Part of a small language model's weights.
Size: width 256, 4 heads of 64.
Architecture: LayerNorm before each block, learned positions, tied embeddings.
Each number is 128 + 24 x the weight over its row's rms, rounded and kept within 0 to 255. Layers, rows and columns count from 0. Numbers have three digits each. The size before them is the row's rms in percent of the matrix's.

# layer 12 MLP up, 1024x256, rms 0.0883, rows 235-262, columns 0-255
102:149132115180104129132129127079102104130144163136153150115132120102115149150132078106115141155111126121127132163124141093115166152126136148133091181116126122130108159122098140124161150157116126152142115121169186156126131116112147086123162152124091104161150141130116159121123102119122137169143118121083093088152114130162154160080194110119091150115115150164131120112132142136112104158085097130128157119139132134092163108145146116112127103127126104120149168154158103097118099165125138108135132158140115150110111107119102120110111130101090116129127096098157128128087151154117145122050129096115145149100081169132169166114102116099173136133142120103095133171117176167128158137103132133111152133139100124099139151170103115145165140102144143081143106110140125086132131120094158
095:145084125138124133106186132096133157111123104092107118149134120126131093158177088180141087148098138132121111140093100158150174098123129116118129117174181162147112118126138116166171126156148132113103122115105160095115103094104114102131138118084100111105110093102124125103097116103147131113115157129078156093148109142129173159137130123124148124102128165092137140101136119133111151133099110161060103088146154125116111137113119144127119111129147128136148163097151149120147132109135147108124154144126125082143104149125132148192131120130143144099089130175145119135131163159111092140123073125157161146130131138163134098090110149157123076142134143136109151154166139127049166122111157153088160132107099121146120144166129154103134114106132120145151137122142132140110143122171138
100:125110112136096155117113138110136124120138116158177101164133149108117130094117110150131078148138115168128111140144125127132131139107102154180185138150121090148138126123090098154081152094130152152136139129176137106111094205081133120137143148119140142096137136140096124098093124132154142112116145151143144122134103165134140148166103184090114128154104158109129107161118137152123112088118107153151100105121140133099109144137139095158142093124091113124158110122146119104123114116153135132146132036130139127132105080122106064108116078127130163122145129105168136110119099144102154126104106143120087144184147124092169151155128134171164121152133108169143135132113112136140123117129084096152111125110123140142133153177113078157111091137122170133149133120132111106129137110125155
100:153101144162159099142165131067136122115160146089124123120184115148161171167108097102157111144137128119119116137083161118119112115132120138118133151104122133123121142114111104097159131152136135127097141122144159092152135090108163097143086108126144096133138133132107149154145095133136126119078067141187118080177116126152129104130179110089099176122124127128114173092097114142170176157143106135123141127123122132117106125125146169111110133152127107139121171112119085172114132160136134103083110081138143178093129126098138110138161098129144129143107156134134111093139100164080112128141142148126132121136136123124123132084167149140138099116146135104125064093153135133151175117167136154140178132130138119111109147135128128126077162115097150108125144112114132128093133106126148
105:134121132115106090150134125152193152120132087093106115088119138116154156113126123169094144091169119103135155149126112130088132144120158126168140157155090078168132145166118100141142131106129160152133143102092136121133149177115115131150185105162154126158127113148133145074093148095118145129130149116116088123133130128102107105113110112156100109082138130144143182143136121144106185130098138149097129134141145133115138078116115081094115090152112101127129143153144087136124166137136148127122103122182125138122130097082175143127079081146164121093114133087141117138132110144140098111130119145146088102138118115181158128148154116127112130092158118121101129114141120097143168125125140139127185127154125113150142158128103119139109159141122100137164075150115120131101161165133113
097:165117136110100100086154170153131158126132126139107143142112118119115114107138129102177161143139143139110141150113155092095140107088164130139133127142148108081122140155096102104147132164126093103158147178103158076138103126117098167110156120121149152120093134070158077142093111105138104112121101131085126169157130158120130128127173154125101078160126161173118163071168120164134099085153154115140152122127117128114098109135149159144169159135175141128123120122135105112113141091154135100146108162119138110108147131109119065146112122103133160129157100166100104115115134095132130106090182096107138178097117143093104102129127137132123130075132131117120132135105152159108099087130149165137125129157134136113143136152123143155144162129091141160128118130114125103134121110126135
103:077095130083149148124121142120092120081128126139116112125135120113122154113097145094090121088144103123132122103125117206119107179121155126161126155141106089134076091151135154138144138149148110115187155114139152133100090096120132112155108110125135167146134150105099177118181111101146149128119122088120115167125135173144134121129109103101166164169096075139144102140144137128160122131085106115101119154145159119112107141121150129148113105167152165128129135132139104160156127130150150118045131106133112122136167104096142101147148137120170113123149120110087128109133140124121158130141121145160149102132140091131174118131151124158163095146107116151107154130094131101129145134138149117129062136156085102152135137146158063136129134114111148115129124138124118100116124170126137
094:139123101125112133125142106096186182133063119129131152143099115139154112127131121130121110134174143144131126101117096122111123121113136116114128144160129162078109210131132102135159111100166076160130134112135128102129131107119145142094117154130106141140109168110106125138136144097148140144107105149080132125149163164142135134170120145111095152156074121124167104153162142160079173111103125135110104125127137115115122142141069137136103179070120128154163108167145110121092136086101145159105166113143148152129139113158109153119120154144131136086098110127089104156134145163128128124113148110152106140123154140102158121135094170089138098113129114130128126125167116156108130123144052096111148124133137145146141130134134160121136100135135120131130108116154085136049120116131120
097:160134113064137143106105115143154111104123155095149099136109173133106151133132111160165121112111143148093171119101149090118129097120155158173130075114151119125094110146106130145122114110085129138144146107127160125108162095120125097121131149115167098130134108088115119157103110136137141172139150109118118124136174120149112136100104129133102150096144135121081108155123105083164111119159095125168101122103081176176120135114168128116183139123127115145134114173168100169123137176097149150119155144129119103109099136142156114128106077123129136101158136117180111141126184102074137167131181130147115157123120156151086147125112102142144103087140132110142121165125152120139180140142150138124088140114128119144116154158121138111107127130124116121117105105080101128152138104143101
101:133148160130117110114110141141114100114112134120140113141142136119092125111118142130114159139103120152200133137117111116132172183078123180166105128148113148144129164133137105154117118134086133085143171118070074099175118157136167123095125097091132141145138182124145064126101131116142159097101132125125117154104123154132161155139130103143137123096157169092130172130137112159135120091108142091119118123110127114118143120114114150107141137151095142140134126103124119133164117161142120171130148173107104117066085094146153129075148131106122107199108174121086116156154120175122119139136119125159139110097115076103132084136098146090145117114152127142106133104125166158134091133140136124146090103122140153133137117095143157154107134152130129120126124132143120157153142140146110
100:135110103124166084136160116132109090121112134140125137149148101122110103104094154184093132159142106127130174134100136122135096152142136145147179124162109136124168113089106121109104111121145139145153132127187120102121118146141103181129145119154119137106135126144139113152100128116195116085130123134124160120136094117121138092149058147153114125128141107092114122112112172104163152109139113141183097162134097137144129105118168110121107107136122109110149110124108049129144159118113154134161153115109136150116159120097141129146085126111162117120127144154096132113106153136172129112092145163161095137178113139131134075154161066122140158138128116119117123146090184097114143111151132108138157126095122138110147152130106102150121134115096118162132154130101144157113169122077119
095:120112100130132152130113132154123150148134164120109131154119159087129166150144102131058145092114128141098103098125094159167121091153129143166152149134156099157132106110129124099113152121129155122150137111145129156104175140124131128138148143128136142126144161095127148112138102114094185150158172131143162093140169100097093094143122145132124119125108135118132091117114166144147118144116107120116128141109138123118140133160088129106130089074102121165155092146139115104136128164086144129148160151126112137130082130177154110118146168089116103148114122087088098057131128131130103144142119116127161166127103149164154149155180154102086151127094105122110157101109125105167162110095161099087120156177105113108143139105138154136118136090109126139119131142090154178128133135140100
099:095165089161135143111137089109145109125117104150117131144176171140151083119140149148104121136150158099120113126169134121101124139170070119125141082108063127130117181114149139109139147142102143143111092140169147135146143075137137101159129163125156126103120149099110108170091152155100168146125085084131142090109132102113126107130115109123154129131133119118158110107151112162148114144091104115126083181165139133092085107171150157123091113117144143138154150163133120132161134106095159140112158165125156153145088145125117141176133090134090112082106096151126121126146127067126110127083112133125095158126100131133165098134123126142166130110128146143137126110176168168135117121144113146097123130108178154119123145136155118139134132137112163099126131144113109110115124120113110
102:119135103123165140138146112094170141140108095156123132135084144065116144118137162078129137137094121144143082156138141147122110168130152134149112119136111107111128102147120137107111109100135120167144108138134151103161138118176141162143135146146138121131085131087126143099127111114148142114145191105155132120135110192137145154124105114109165135152108105101107118074141143095153104114061122158131131145064098150151134105088152119152116113134129145108126127145089102138143131103096099161144137138142108107141126130134140142113090128115059134124127158127115118077129177151150121177115114089148148123128151187109171121109199169112152120151102151110133105119143159105141158154121112097141123135123121095144089107116122133178129138137137109123160145142081168131122118134138131
099:117155088105119108122145134136137145135171111098131123162099102134128181097156109159115132153140153142133113133079111136093099152156076133099149145121133052140099127165132134116077122105160122149163136121106174164123109102123121133150162069145152129142090147163140105106105109110135107119125125131139089125090122129121118102083136126131131139127100096126117098141128125151131117105112146115109125164097144167099121171132121143098129143137141159130120161140137106127126068163127140170166162112131148159088148092117072095133085136114147156126101089182098159135143098126161118129094145128095131133154160136129142116180150127135141145144135095141104136125124108111149131118107128123120090118180116142145153128170122093161130136122128140103158153105153086191136144097114137
097:145104116140166106124095077143153134073127159115131111163116129194206111096125142124092117138089109095135153184119140164133131129148140099090110098146158098090081103124115085074088140175147138146103142110157127157145164084143140085096111127149111140115113125121137140128127087126127141099093165161133152141122152115128161124155163122099154141133131122146133100110111107121070107105121121164161133127131140106140116129146135108098132158127112138157164149127140127101111179168122166095143093126101120123173131159125117149139140084114116130139093128139158100157126094156142123127109152083142150088162112140153117123157106147124122128130126113138145081135180115132141134118163132132147112120103176097143116139125091142127164130146144115144110104127159133136096126147137101
105:141159133161177126113126125133161125090155126136141063150125133098128119089181126099118155131119138129158153109128135111124172128153116125108145107128151167137140094109121117105120123114140149113125094125133128119137113178111136103100143126108124146145106145081108129128110083130153122115116096094120134060100143103166105093130118191136159129144128077144112170152092150087135189131146108110135092124102133153157081127117170097100115094138109149145144133124123178170149114131145119119124179117119123148152101128104132138090127121133137136121132126125148133143117085119138071115144129173122163136135147135141130109093126113089148091110074183174154145127127186163123128167138135071140131126163144143119096097160136115117129126112127157098126144100105102138122119158149099
103:128085113121107132118122142060152137099123152127131138131116149136122146118132126156104149137129131082154100141137117162122142145124139116118113132147078096157086089134114139137124169089134130156139087107130145162133148171141120135108169137166128124147082155116154104132148098152130157074155120100114140152155090135143150162114128116089146160107106138133123096111135109122152104099063145145147122155111091167188089165121167167134106131081140110141166117130086143107093172140135111126095154175143125140166144096119177121107151096137133134108145133148116106098120166093131067159113131133143131127099113107119173121121116158156148100144155148170152110170110116128131135152118155144118111116098121099128114122101116158137124108092106109144114128149077156149136084142139109
098:159074122146145094136170151118112120105175159129139124147164148093114107100119153157106136168117101133168151146122176139175151098159153159152119133101109103162138113117127118117120165118111125140139141115132115132134154119107121095139098144139118082088101111142134126126100132131129115123103099088106173115106145175198085141116112120094114145128098126136118112110132117135125132109124137115125147132163108109136169149117088116090101120131106088163137150127098130146119147122119166135105121096165094117143150171121149086125130122105159135139072120155156157130135162148105123165145150098155133113163156163122082159147158125155138087130134087084111140116119133083128099173109156146051153120103104150135128134099116118150116170129113145113106149120104121091110114165117163
093:114133151123137145116110141126119153125085114136121104087149109131145109133174120112149071158118119148161135131098156140083134145124138126116123135113104133105152052172129083144150115079161121081146117115106097145117156134107146128189135113121114103168147125125093158122115123138161135127100123137116099115167158115148126177140097119115135124143174144169097121122138119154130193143150149140145157124122122185111106112063138114104123136144137106172129091143123104120140123143081134099126151143156091164112120133115145108090111081135137102120122125136174119131077183133176139157114133149128116099109065137117131167108122115153162129145153133130144128105162118100124118084138113118084131121085117123108143134158131127113138075104129152133160109137146122135139124165174143
099:160187109160122133110137154139152123148125123115146110116130137096130124102134164094149101184118123114112127140135093155137122132119124122154126128108132167089145131155137111152151159094120116087118131138121135129093143110112108150112132081135114151138117141097178164154146113084126110135120107164134100133139159098142081126113105146125114146086114103171121153105065130112123136122116114174137142094143120139145119133129096131136136183104145143129162140156171108121101093120124140133141148133102147168085171127090103107148082127061137164130144098157137114136147125159125152143089158127105123116153120161111101149119125116077136096131129115134097114099085117189077134106122134160135142150066173156138120103203131135092131110119146101172127107116140100117138123137155130
098:147132138090151114103121137107182091161122100125170126124150164125102139152110147097152121104112130135159130134174120174117136129154122127094118139117120159144159138151084159135102085123092142160112176141096100124118098112122146121108092137096114095106094131126129173156054131129087143152127132171120121137152143120141148137150165123130113149117155112137135135163110080125149123145109146142150148077141115127138118146162129105093151105123119121109089130142126111173112103114133128130147119090120084152159163169106145119170109149155143117167124111084120124145119120116130142126138145097128128095109164134151097126140117131107078143162128065135141103162137135134100135064120171151122053145127131148156130161076144082162128121120129177153141136111152104130142132138131108
100:167163083100185114078110140125173127105136103154129173146161100145101156128117104118147104125090100136115164144123140142109217090102149120192149107106120133116128078101184145108119122163132096150094119171108157137127099137125106130115172116103113113096167132165106110131125130122115087096153142152152178134129144150096133127105119081153128126120115100140079129127108131121119104096166095115138120144164167174117118106109157139133150110128111101167127105139064138125094118114138168116095100116130132136105146096110117156150162155150129104122117155161133112158135169118147130119093123106134120113125107123072125105118129133119133126148081115145145173116143123131146145129110168149107141143164137093157122113086121131160139127139129124132112158137129144138126148126118120
094:135102153134135096136150156151101081125150171133106103128106087131136169133156119123156100126189136122127148138181105125092145144129101090133108121107136143113140136134108108143135127137150084108132131122121112162145137123144151166111115132145146127088132136129126121117090111141125125127123145145117122107105117108104124103132142063131114116135106101119203142126124137070151142095132111099127129138120139134101119168162171096166112100150122156204145138119075160132129092125126122153126154108096165133133120173112126117098110113096139102122126130128119106129111135198148153153148135115158122064131124104133118112104145111112173102107139093151172167125145152079115117117107137126131111114109133113148229111152115142127187109104120113120101129135165138131135104122155153
097:165122107118125179123117105154112136117140123174105130145163103113125169127142144156116152127123169110110171070095180138098132139126186137133174133136147143157108131172140145121136143142082141104133090098145138134114162122085148139119124131111151185138142090175112129133112120130127118115098175135129151084143124098123112152136134122131141128112163131167124084147155124114164074111132120128097100164157111196089116128136112122102129111110108155086174152071104132134136092161135123108123161115131129106142087097119112150137123113148136102155134126148125123100124124131092110117121114127084149115140165126111122125104154171127148087126088137112117146097076168134083129170118125124101143178095132132145110139082151088155103114118097120113128143116122151154139113096127134
097:133131154103119119108112139095149082128168154115136153142129115139096126120154127136129112127119102134151154158088127101113153116112120107160096153123151142110174128124100124136140136105094090088153160147089119160126159144145124139141173146118138124130105124105158121123109113108195125178060083110109159129156152097119157071138076166110147174161112106090107127135162126170124154114146139164131159113126110132097112149108147159141103152114139134082146121141075068156097108122145120129109160153114127107118161080130100092115135130125117125108136157100133158173128166142143142125105122129172148126125123097146106097134114139113139115112093144112169178140117149178078131149083114167109133105141132113163126140151139134160142110154123113097126107111153141137102145113129104
099:109131089131114106058109129158156101118149128129136126127083139076151142112105065166127122149109123131133113118134107129119103129102155128187130167178126150140120137117144129172104108108101130142137166177127147091167134121112155164093127140109151104102102141126157145142193130140122169131128133096108138135094098128096100114144085123156107116136150157135116131131082126144110146094115128122109101112154123145103138090129140146117130174136126156086131102126092189126158152097109138120072171084139094106083130135157170132142134170128152160127120117135110125136145140140115123130144102133137111093132111125168092104110066141114106140121176104123147121110121138158168117168158147148114110135176152131100157148115167127102134109111148119141126151111160142109161104143115117
096:103125124144124148121158151092112104107128110083116102109144128124156108143138147139135156134123126171087131142123138146106130162122115096121099104127107179111078094099138114116132138104122136160118126157092147142116134172119155132123108128126117141153110135117118159115145118154140139161107081096146133087128131162165129173166144107110125128105143152113118128070114183113156143137147141150152145072110137168122099119071137093113125130142153153132176121167146093100169091119141180111097142120114064134117129172145151133124144151173090129125155095128084155130130124154132136172145132091131137157131133116113103114143120110155112156158094135143159095119105111082128132145112163113136105162139144121094158174096159178159104107138149126112102118134101079123109106129078124
# layer 12 MLP down (transposed), 1024x256, rms 0.101, rows 235-261, columns 0-255
104:118126137106122120141122081126126122104125112149170134109138131173112136109122101149131118125156134132082154134149159174102147140163136092100169110133146146114138112137148107115123115120124123134129133102128126136140116160146144153149142152112076130144159164108148161099177112134117141126150133115102133121122144174153121178110110119146130106115193095121155131150118131119113109133163119135119109136115141198166098148167140142103121110132091139118132104145142158111146095124161158109150090159078117127161133069180095151136129103109137105118132125056152100151113170084143127140134110149120126130164073120100118103156172133142099142140102119140065174142112098135125111150099144119121083103124114095110154178094129110098140130171084133119126132136115085101107105133141097
093:086135108130131136110131101106107164149135132176133160185112148161117110125149137132159134107096126111123178097132125131087153114082075146095107135171143095102130135122114124179105091105129130120169142136108145143134140139104094154169163117114139158158128160159108122144113143090139119115136119130115109162129105135124128141118130133144110145150125092145122107144101127116147118159114095120172080126135127162098117127092111112155122117104105139156150095128173112123101191123157155107127124131119109142132130109140140156135139122142153108137141123155141161145102088144104179105112146104104121079158143098098110084170207178086125159123160146103146147087099146154154106137122163111158139109131107045106119128105119109135145161128121131133106150114146109116091111134130116
093:138157134138115140163147126124133186116134122110134123130134076106136126097090185088142159145143157146168142128160149120110070102136104098114144107138138128117119105115129148119154138122157124099147158140101165157098134064152116137125119153113158106152130149108145115124149064183149120095113120144105086086129168128109126107138162111136153124119125115133102125110123144106139147129148144118109102107081106165139144078108092145108060099158115150148109127137112097129116115139116130143151122130139144092175100138138104128121132146146127180077118123113137153177154109111213168116152114110132123093130099137133114121110131131115135156128141116166143101141122113107166183139153124110107158117108140127124141062144116116113125131136172132156135186100142129141106128100104117
099:093140096168117151148216168117132143113087175149098132111155166079140104115084135109131119112165125119166098149115138115115130151101127125116135095115130112124147086122122103135123163130134140116141118118163172143121101156102083186137143119135120119109143120109171136114149133134138130155109095135157150119144131147100151082110123149128162096122109117138083151148150118159136130100136149106127133138135060099127127161170108119129140145105131098167147108146113103111093180112129109128111099106124100149124106150140137111086149129149139114132100171109135121145128125107123132090124136148160134111143095166122126141146141107096164131116121133150170168143072071116139078096128110098160157135120131128123138163126125144172158184143108120114090118166160097095119131097135135
094:162097125109167152129108146129132151137176133134118132129143145092097148114142113095153134108124111115156089142108140168146119154145152119096186093130105138115182159174105120149097167161091124149104133172095132140157132155118153110123101117106114079118117148156133167134105127097147157146127120112119087105140197129130092125147128111143103129098134175130109146186124122154116134129157130147100160157123159117113122120153122115124112128158103128115076159134139132113154104113126092172138128116158097100104116114131163091124120163127115137087128126149190146123130115126146145119113126088137109094107135138195121118147147124125122101108118091130092116124158078142093154102138156083115154132179166133143128118099096123113136110135114090137113114145132110101147158091069113
101:162127113130129092143137114154166144146104105151118145115103145140108123137132118113111129163176156097128185110127132137131147122148116160126136121083143107141105111103111194136117092137086140130131143117113106111126104142110142124146140117171114119141156164113139117091148163157094114108133145142164103097130178184061131110157179138167095152140140117111168170148140129122142153165105132135118143127114150117131123145102156157117092087140167144099122154109132124134084101112131105151135154109105145101145130109142099109147151100099068073155173096135143142121092181125116149113095113128138147145098144180095180111097112073106110136153104103159127116138143105159125094106151134120119142130108104159132126122116120107124186118118160138118131115092116134118115138089104106
105:139119111119104125141149115108132126092133131120111126164120116120135141126111135109131113119112172169067104123101124147143119118102153113143095125105130074121118140164106106143150096100159172101109125140107163148119146120126120115125144094126150169102068094138138119138135128115106123127166098153133193143140145136149141142094180187133102114118142115165168094128128147150141113171172090137126118113115112110120158117096123104123127180115141127125133184123150111141094133137141116162133143129120119107128154129154117152176157145136141042159149122077114123169156157131164116119142096116096120089162115107118118152182119118154114093090130120117147138155124126157141144118182168139128114079114113100126146124166094105111100159150097079127147099143131129100109126126140100
099:077134149136122119113122111108097146110137108117160143111149157123118131133143132126120112131136094124105149114141091143144130160142150076160119175119151149144139132111089083098149141108090162149112129120122123113098153135093122166131130113137169133134125146122133126164098161128161137107106084134135142088137134094134118171166125149142130148096112115095077121128089165144091167146088112135186119119118124129114112136090116098151140145152151124144142151176155087109114140082159171130121128150125139115114120137107124092113124103129137051122153164104137102119107133133174124147178137113088059169101173128137094124068144108166142144180103137128147151142154114117134127158144151089138119146147138107144134178136108101141164089128129153109149127122109119122129114131159081
097:139137132154109114128118158142112086109173110138108142103122148143138089118075145166153123115156193111104127093120093121135188141088125096135145114142134098106143158143089117149156125166127104136140126103142153130126122118146097130094128150143130090111145141163176147146072109141137118140107152116144129168115108132130112129150167151165109132143127104125134122136116131144115106069108116159103135117171124122083121131118114127132132064109161093128121125130089117121117117121149083164096109102084160128157160092137086147148092136141180079118137111092140131106136106158146113114157115134088171098132131125085134159176105209154133169085126148106120148151134137114118111087133138135140152134138110167132107121108115141135161122126116111133113146100144153160147111150148149
091:104117123109089109136128162095140115112164123130122134118144126131169146064105118113139082119148123087142098083097140128128130075161143146122123140155102157110142133152110203186120118125174141151116181149155132124139134135101097148125106111112139087101134089138107141076138145126155088137140126137114174121131168110093172132123127097134119111109133170127171176108122148090132107131135141101129146138092150164108138150149098131120119119106141141129138144136141154099079092170135166117174158107126141132132111138150155124170157131091152147131159112073186103094154133133141115167139179148130106144095157170143098143114112138096095135137119118108129099148170108111136139126118100121130135097108130109139120146092130153121103106103158144123128112119090125098101128144140098
098:104147123129090138149090124137092122131164120125118119140119166142105130140100162096127133136102131141107149101166114155148101106169108138111104101125142100094086151139173103105113150157133136150124129159119118139143146110124156135139124091160147131144109139156155138134083096074152156112125102135125107131116141115138163097095126093144139150143109139150124142150119108128062097163131154113107137096106086119108113107109107084156147148113144139132147093119140164144097112115162099118124163131153101157130127128158121117145149146151135097175144098104116135130172142057135135169115157098118154098144138166137115172112140074132144126113074113159127113144168151134121133127129172155146136138176107130116104118104123158074163167121182124147118086105153130118094148173097092
097:111149158124086087124169122117134121136134087108109127110139127126098126119159115115145116152122141183096111154104111120100155153127110105128096107113130152139142156128173148164102122156136161112120068100119140152121141082120129122113172136143112206121144163139122136094095206098122094118154098124152072130125104124181099133173141118135124134175136105105147127094114119142132169123157145079111143145177143114135144116119157115142122130142164139061123157159120107182120157105146125111104126110108127135118128118118099079147128160127094122135113130130105091145147087110111161112136088130135111106137143075147113081097117112143136124139140123099128099128123180148118168141125116151158129130118112150149124116134143112185133140119136143126118103141109160145141094119170157
101:119082154120129161146133133135132153111111136119154114142104131140135151130118132141173129112120125112148136127141146152145118134125150119132138161137178155123120112112094124136180163123142093123137135113088111130154108163114098169146142095145114137192145075123124122147152122129103090094093123165113142139094137145126162172121124153140139134135173141106103083155077123117149151076120139177120155101121100130133147157094114109108114128122104115109145116131112111135121116104105150095118108074163134115115145130098180120094151070086127102136133111063147128163105111152144135125188129128143119096170123110143121102145149129088085082147138106109082150151121120076095181143126134170142153094142079144132137121167108151141144121108102146113153127118158111172134140119119157
096:149126132117138160142162116119111119136115141166104111087123143172096143129138122186112129164126143118144113106111103130134090094118110124153137134090110146146140129154124175181106114103107080138168116113116123158131142150114126133147142144180129126135111109131099125085144085138093164132118161128145182151149116114104134107112140094092090115149158111117136083134145089111177105136124112169111113122119152124138115120155167143085095105114117111145109157127124115121138159158055117121124095102114189115152146083098125176103106135075157128085108131176155153146145157150127128138112116125136126109125153140115140110122122143106152095122132138140127107172138189159132170164123118132105165137110125140116138137155126085109132167131147125096081143144099102095076149132134139
100:131108160139116077132107112071152140146102151124177114105137093097135103146109136124188098136092086106104087120124114119142150100086145160067130141142148147134192178144150122115147152154111122128131116127150115139114148095119116106122098138149167151110131131135132159136096142097112142129163153091109130136135103126146143124120121132109114128146137135139095122118138111117135149146167149057120134126146140125105169090172148137090147130058142141130114079150129152101147127144121111173141137139141116098164135175154118147126141112102135089125140139101131149144121105135120104117147143091130193141164081133091112169116096146132149168131115110098144090080124144148135146174133143149107144112118158082122120121142102136125135120140108110139072146156142126161126159132137091
090:134115154128137117132147134127106127128093111088160142148177082089088095113146101135117146179110078102120131135091100150161166124131130163115163117091166134129113120169144112101132130092124187165086158130100134119113145087127126111126120146091139126113111141112102124157120119149150157121134158111148165092180160100170133110130115127146103146088138134134116128131142177204117157124111126120118121147108134120129133094129167132099110109150133113117133116103136078135108106146161119109142161110163106089117124114136131128128114175184075170093151132163133145107138127130087109197129155145101098144152113137123122111103173120110127128135142186141147177113161149112104134134121133140093153132100070131150094123139152131105128127105122128131127093131109108140102128131125120
109:098098116081161159126143153108093107149117125079096138111143086143082146129094123174125117111155103121102124128100167112111124103099133085131146116118164144120130134117119099125125167118131108145161119159137126152112142109090102146174115124131105165112128170152091132115122140161109164143130127164123089128108077113130130112160152125133113126121124142107146160185117172133152100153085090132182121141138150126097163123155123156135088123088127133099077136144162135148142133149135131128162138127151172109139114128141152123146109125116125214136144097132189170114121121115109135128105170095125130146119103118172121144142150117158129134117124069127151117113124155095123106143152122097159139124110115085109151139078109167149140076156149146110135144115121117116118167096114096
100:126135116105121149160170161157108113174133120115112117140109160152140125128107082124121128109088115134157180131148121164128136094131107146079093138097135140100124179140113139105109143085084112105119163101146131154155119096139152142087102158173122106143147139145118142096132167135146119111124108146163109113131142139125116164091128123149111131087148103165106149090128121127123123151126108118115085132119123087146123124086163140107148104116122128112156127126111124119107129121107067089126147156155104106140113133129110193118083153084177102092153143191115114173148137132138126128104114154162122135095100089145163110197116105134120128125162155114140112122143135166141153090149156128139129141156098141085138120143107176109129138115103125151128138168147081109093154136125167
105:197130163110131136157105084144133129147140098131107124073121127125167131132099135145147130098152155114132152135106074107137096152100110136172123113104138139055096126124118153101101143125139133106104123135125149147123139111166103108150173110110121161162094104142136118139084112113097166133135126144132141135151078161127138148148113115109154138116144122124122109124073146190127107121162114139161117091118120146123167142125167114126101153137128130161114167105097135182141120100111119133167108118128131173152144113108119133146127121122123102173155155100118147080157126103121133120136169105151120191142133132153123119113137153141135048112131144075132115135147129125087125113112143151124147065126162119146119132100144186129117096119094099120144144110105089147147118109142160
091:125154134136127134099081150114166144166138115160135089123145086124123146151147113144133109108138157107098118114128144180138089101111173154099113126132139175160127110136154109123124114122130083151118126101120129169121127107129116150114125129129087190110144086128149144121114107132112096106132132140118140141072170143085086128096133113164122156114157136119131166108148124115116097144091163115088171126106132127116093132149103111101161084152131116138132133104107098131119126173111146105140138150149148057135127096109118171126188171193094160137152128182123125111135102121119164145164110130097131164129108091079141137140170127086137130151121119156122130116100158109104137157142116143155121153136093119117097134139087153163124159120159132155128118121122126146127097138095087
101:168111141148091170123122099123147130124078147065068157120105132149154094131150118108138101147138173091095104134146101125125084119163109086105175115139131145156118124151098142115146144117127154123155141086133127125135140169146135110079150137144160127141153132143090103134130120128126119131154141134150118097140139135133123106122153155120127105151145095118112084146148105135105149087131140147175125153122093096145100161114143139137144129126102113081140139118077160111122141139138165141125151113100113168110146095118092162151123124132135060146123156120139151142091113134115151104110177112096162197123131154169144122132125107120145117142152127093113121124129105161165146098131183173164127137137152149109124119110114081154079164134138144126129095100138091139090098107099140
094:097144106118124156139160109099152143108132138101142156114095151173115105089157109127117097114172106115108090137130106095083151125140140095117139102151102134101125096148167145155158164162145115089133097117104092104187117102112113093099168159165131136155141180117132089116182109118118170145128128118105106149081109132138158148133103077142140140131153114122127109128132147131173145103115151149117133152119139110125137087080128156112099170115128143123132100115151131094101162157144138121148108141145145123143110128103131113160125104096071124145137096154161111172162126131115170126122159139108110125132082120195158133120114116133211107112155159144148135094110109088127138111131125153112139138151119146087107128121118131088128152138163107090127125125144146145098113141142144
105:139130099137117090160123186125102120148155130080117105146105112147172116096173147157120138123193125173117126144118062126107150123167138150103111151160131114139127119103094116098140159113146179117146144112145123117128132105078135125109082150127121127113116132135149099152148115127166103108085128153163125135171123108110107149152146158109133142118146131088091144141150168155150135148104164168140136115124103115091120118102143100135137156127151094122151108112128158097121093123136145147126134177134114152108091122103154121141112170120140092150191092114174122138136127090087112112105165135147116149138118102130135096120132142143129156144164100162126113139120095132128150133121093070095126110088118126135127165134147157094122167081137149126146071107073133148109115139112145
096:133147168098149203129140130129109178141138140146188120123125100096166143143141111080139112148129135182114120095108113170151158170095147110113112125087141119090129120145152154125115104162120085116123139119146124137095161155128150130151132117095109110175118094109157137125119150140095103115157099181105082133139100108145129108097138135138137168140102138101104119163142082135140151127073108127116153162122157185115131137125164123127102182123125105113129143096094140119113133129122097119091121089101158101106122128145136122107161131131137137141150108170067114140138152142150106133168159122123162156131145087133140095181117146167118134114118147092097141138113137092077133126143133113147144105135165132133101075138114109121130122114108083128132110109154128159124140136092115
104:134137138131084185147131078163120084148133151069124128112126119105123068152149104123129117081118123140138122152120100107119153150117131146155131118120123139146100124099175081124089128096112157165075138114105116121127134146157112091120121111109124123151152163128130151156152130152166151160111098126101141145121120152134145105150120106123117108144147156149122189160065137166082101146139130149138094134115148126160120156118137118123080106117135137158101095128094116113166128112125090154128126123119099132149141153159179130057135147088128170122144147086124108130136137132131086142157098136150180132154104150174116128129152178114100127112183141086118127149094138154161130132093152082108127132113118132128115129152092095157108131134137108127134118158112150151132098121161125
106:102115156119106131103167117125160141106151132122117099125122155124174102127100060133165098096158098143104119101129157145144111096100115097136110101170105128158126137099130152101137115128139107162149123121117128101121117141125111123130092114085101109131132178160184110089182137130147104136131158081114137110103143107118131148096144141171118125097112097156097146111120138144126146163126157102153165118161141153153178138114130102130158151131160083155107136132153135149148080116178149130155133122140155115127121161145102161177134153158147140150091137093118152104131095116102109104093094122092151123124164148138107140133121113123113160144124139112121090107186067100129167118115114125089126119106116114123108153087117099141126094159143165139117179139129141175123108143144137
097:138131138117130156123128170136137140136112100134115119159132134173133129096123157146169131142166086117153098113152118162099162136100133157118118130124110122145121158119181169121126099162149085092106133115148119157099126127149076110142165130155096142139166134148151138083112083136090117124170126135096105098118139133138125143074127107184136124121150099112119133152136149148090115147169143103144109108095145150152106152121119138131127086135145086118129110126113123109115095107120178106113119116120140134141093162100074156143095120159152123206107138105130137138178164119126161143118106092127198144126178102099131093117147103085121140114110132102136123172153137151096168104144078090118138092113128114127113121129110156149101122118130151115154114167086136126123121121153121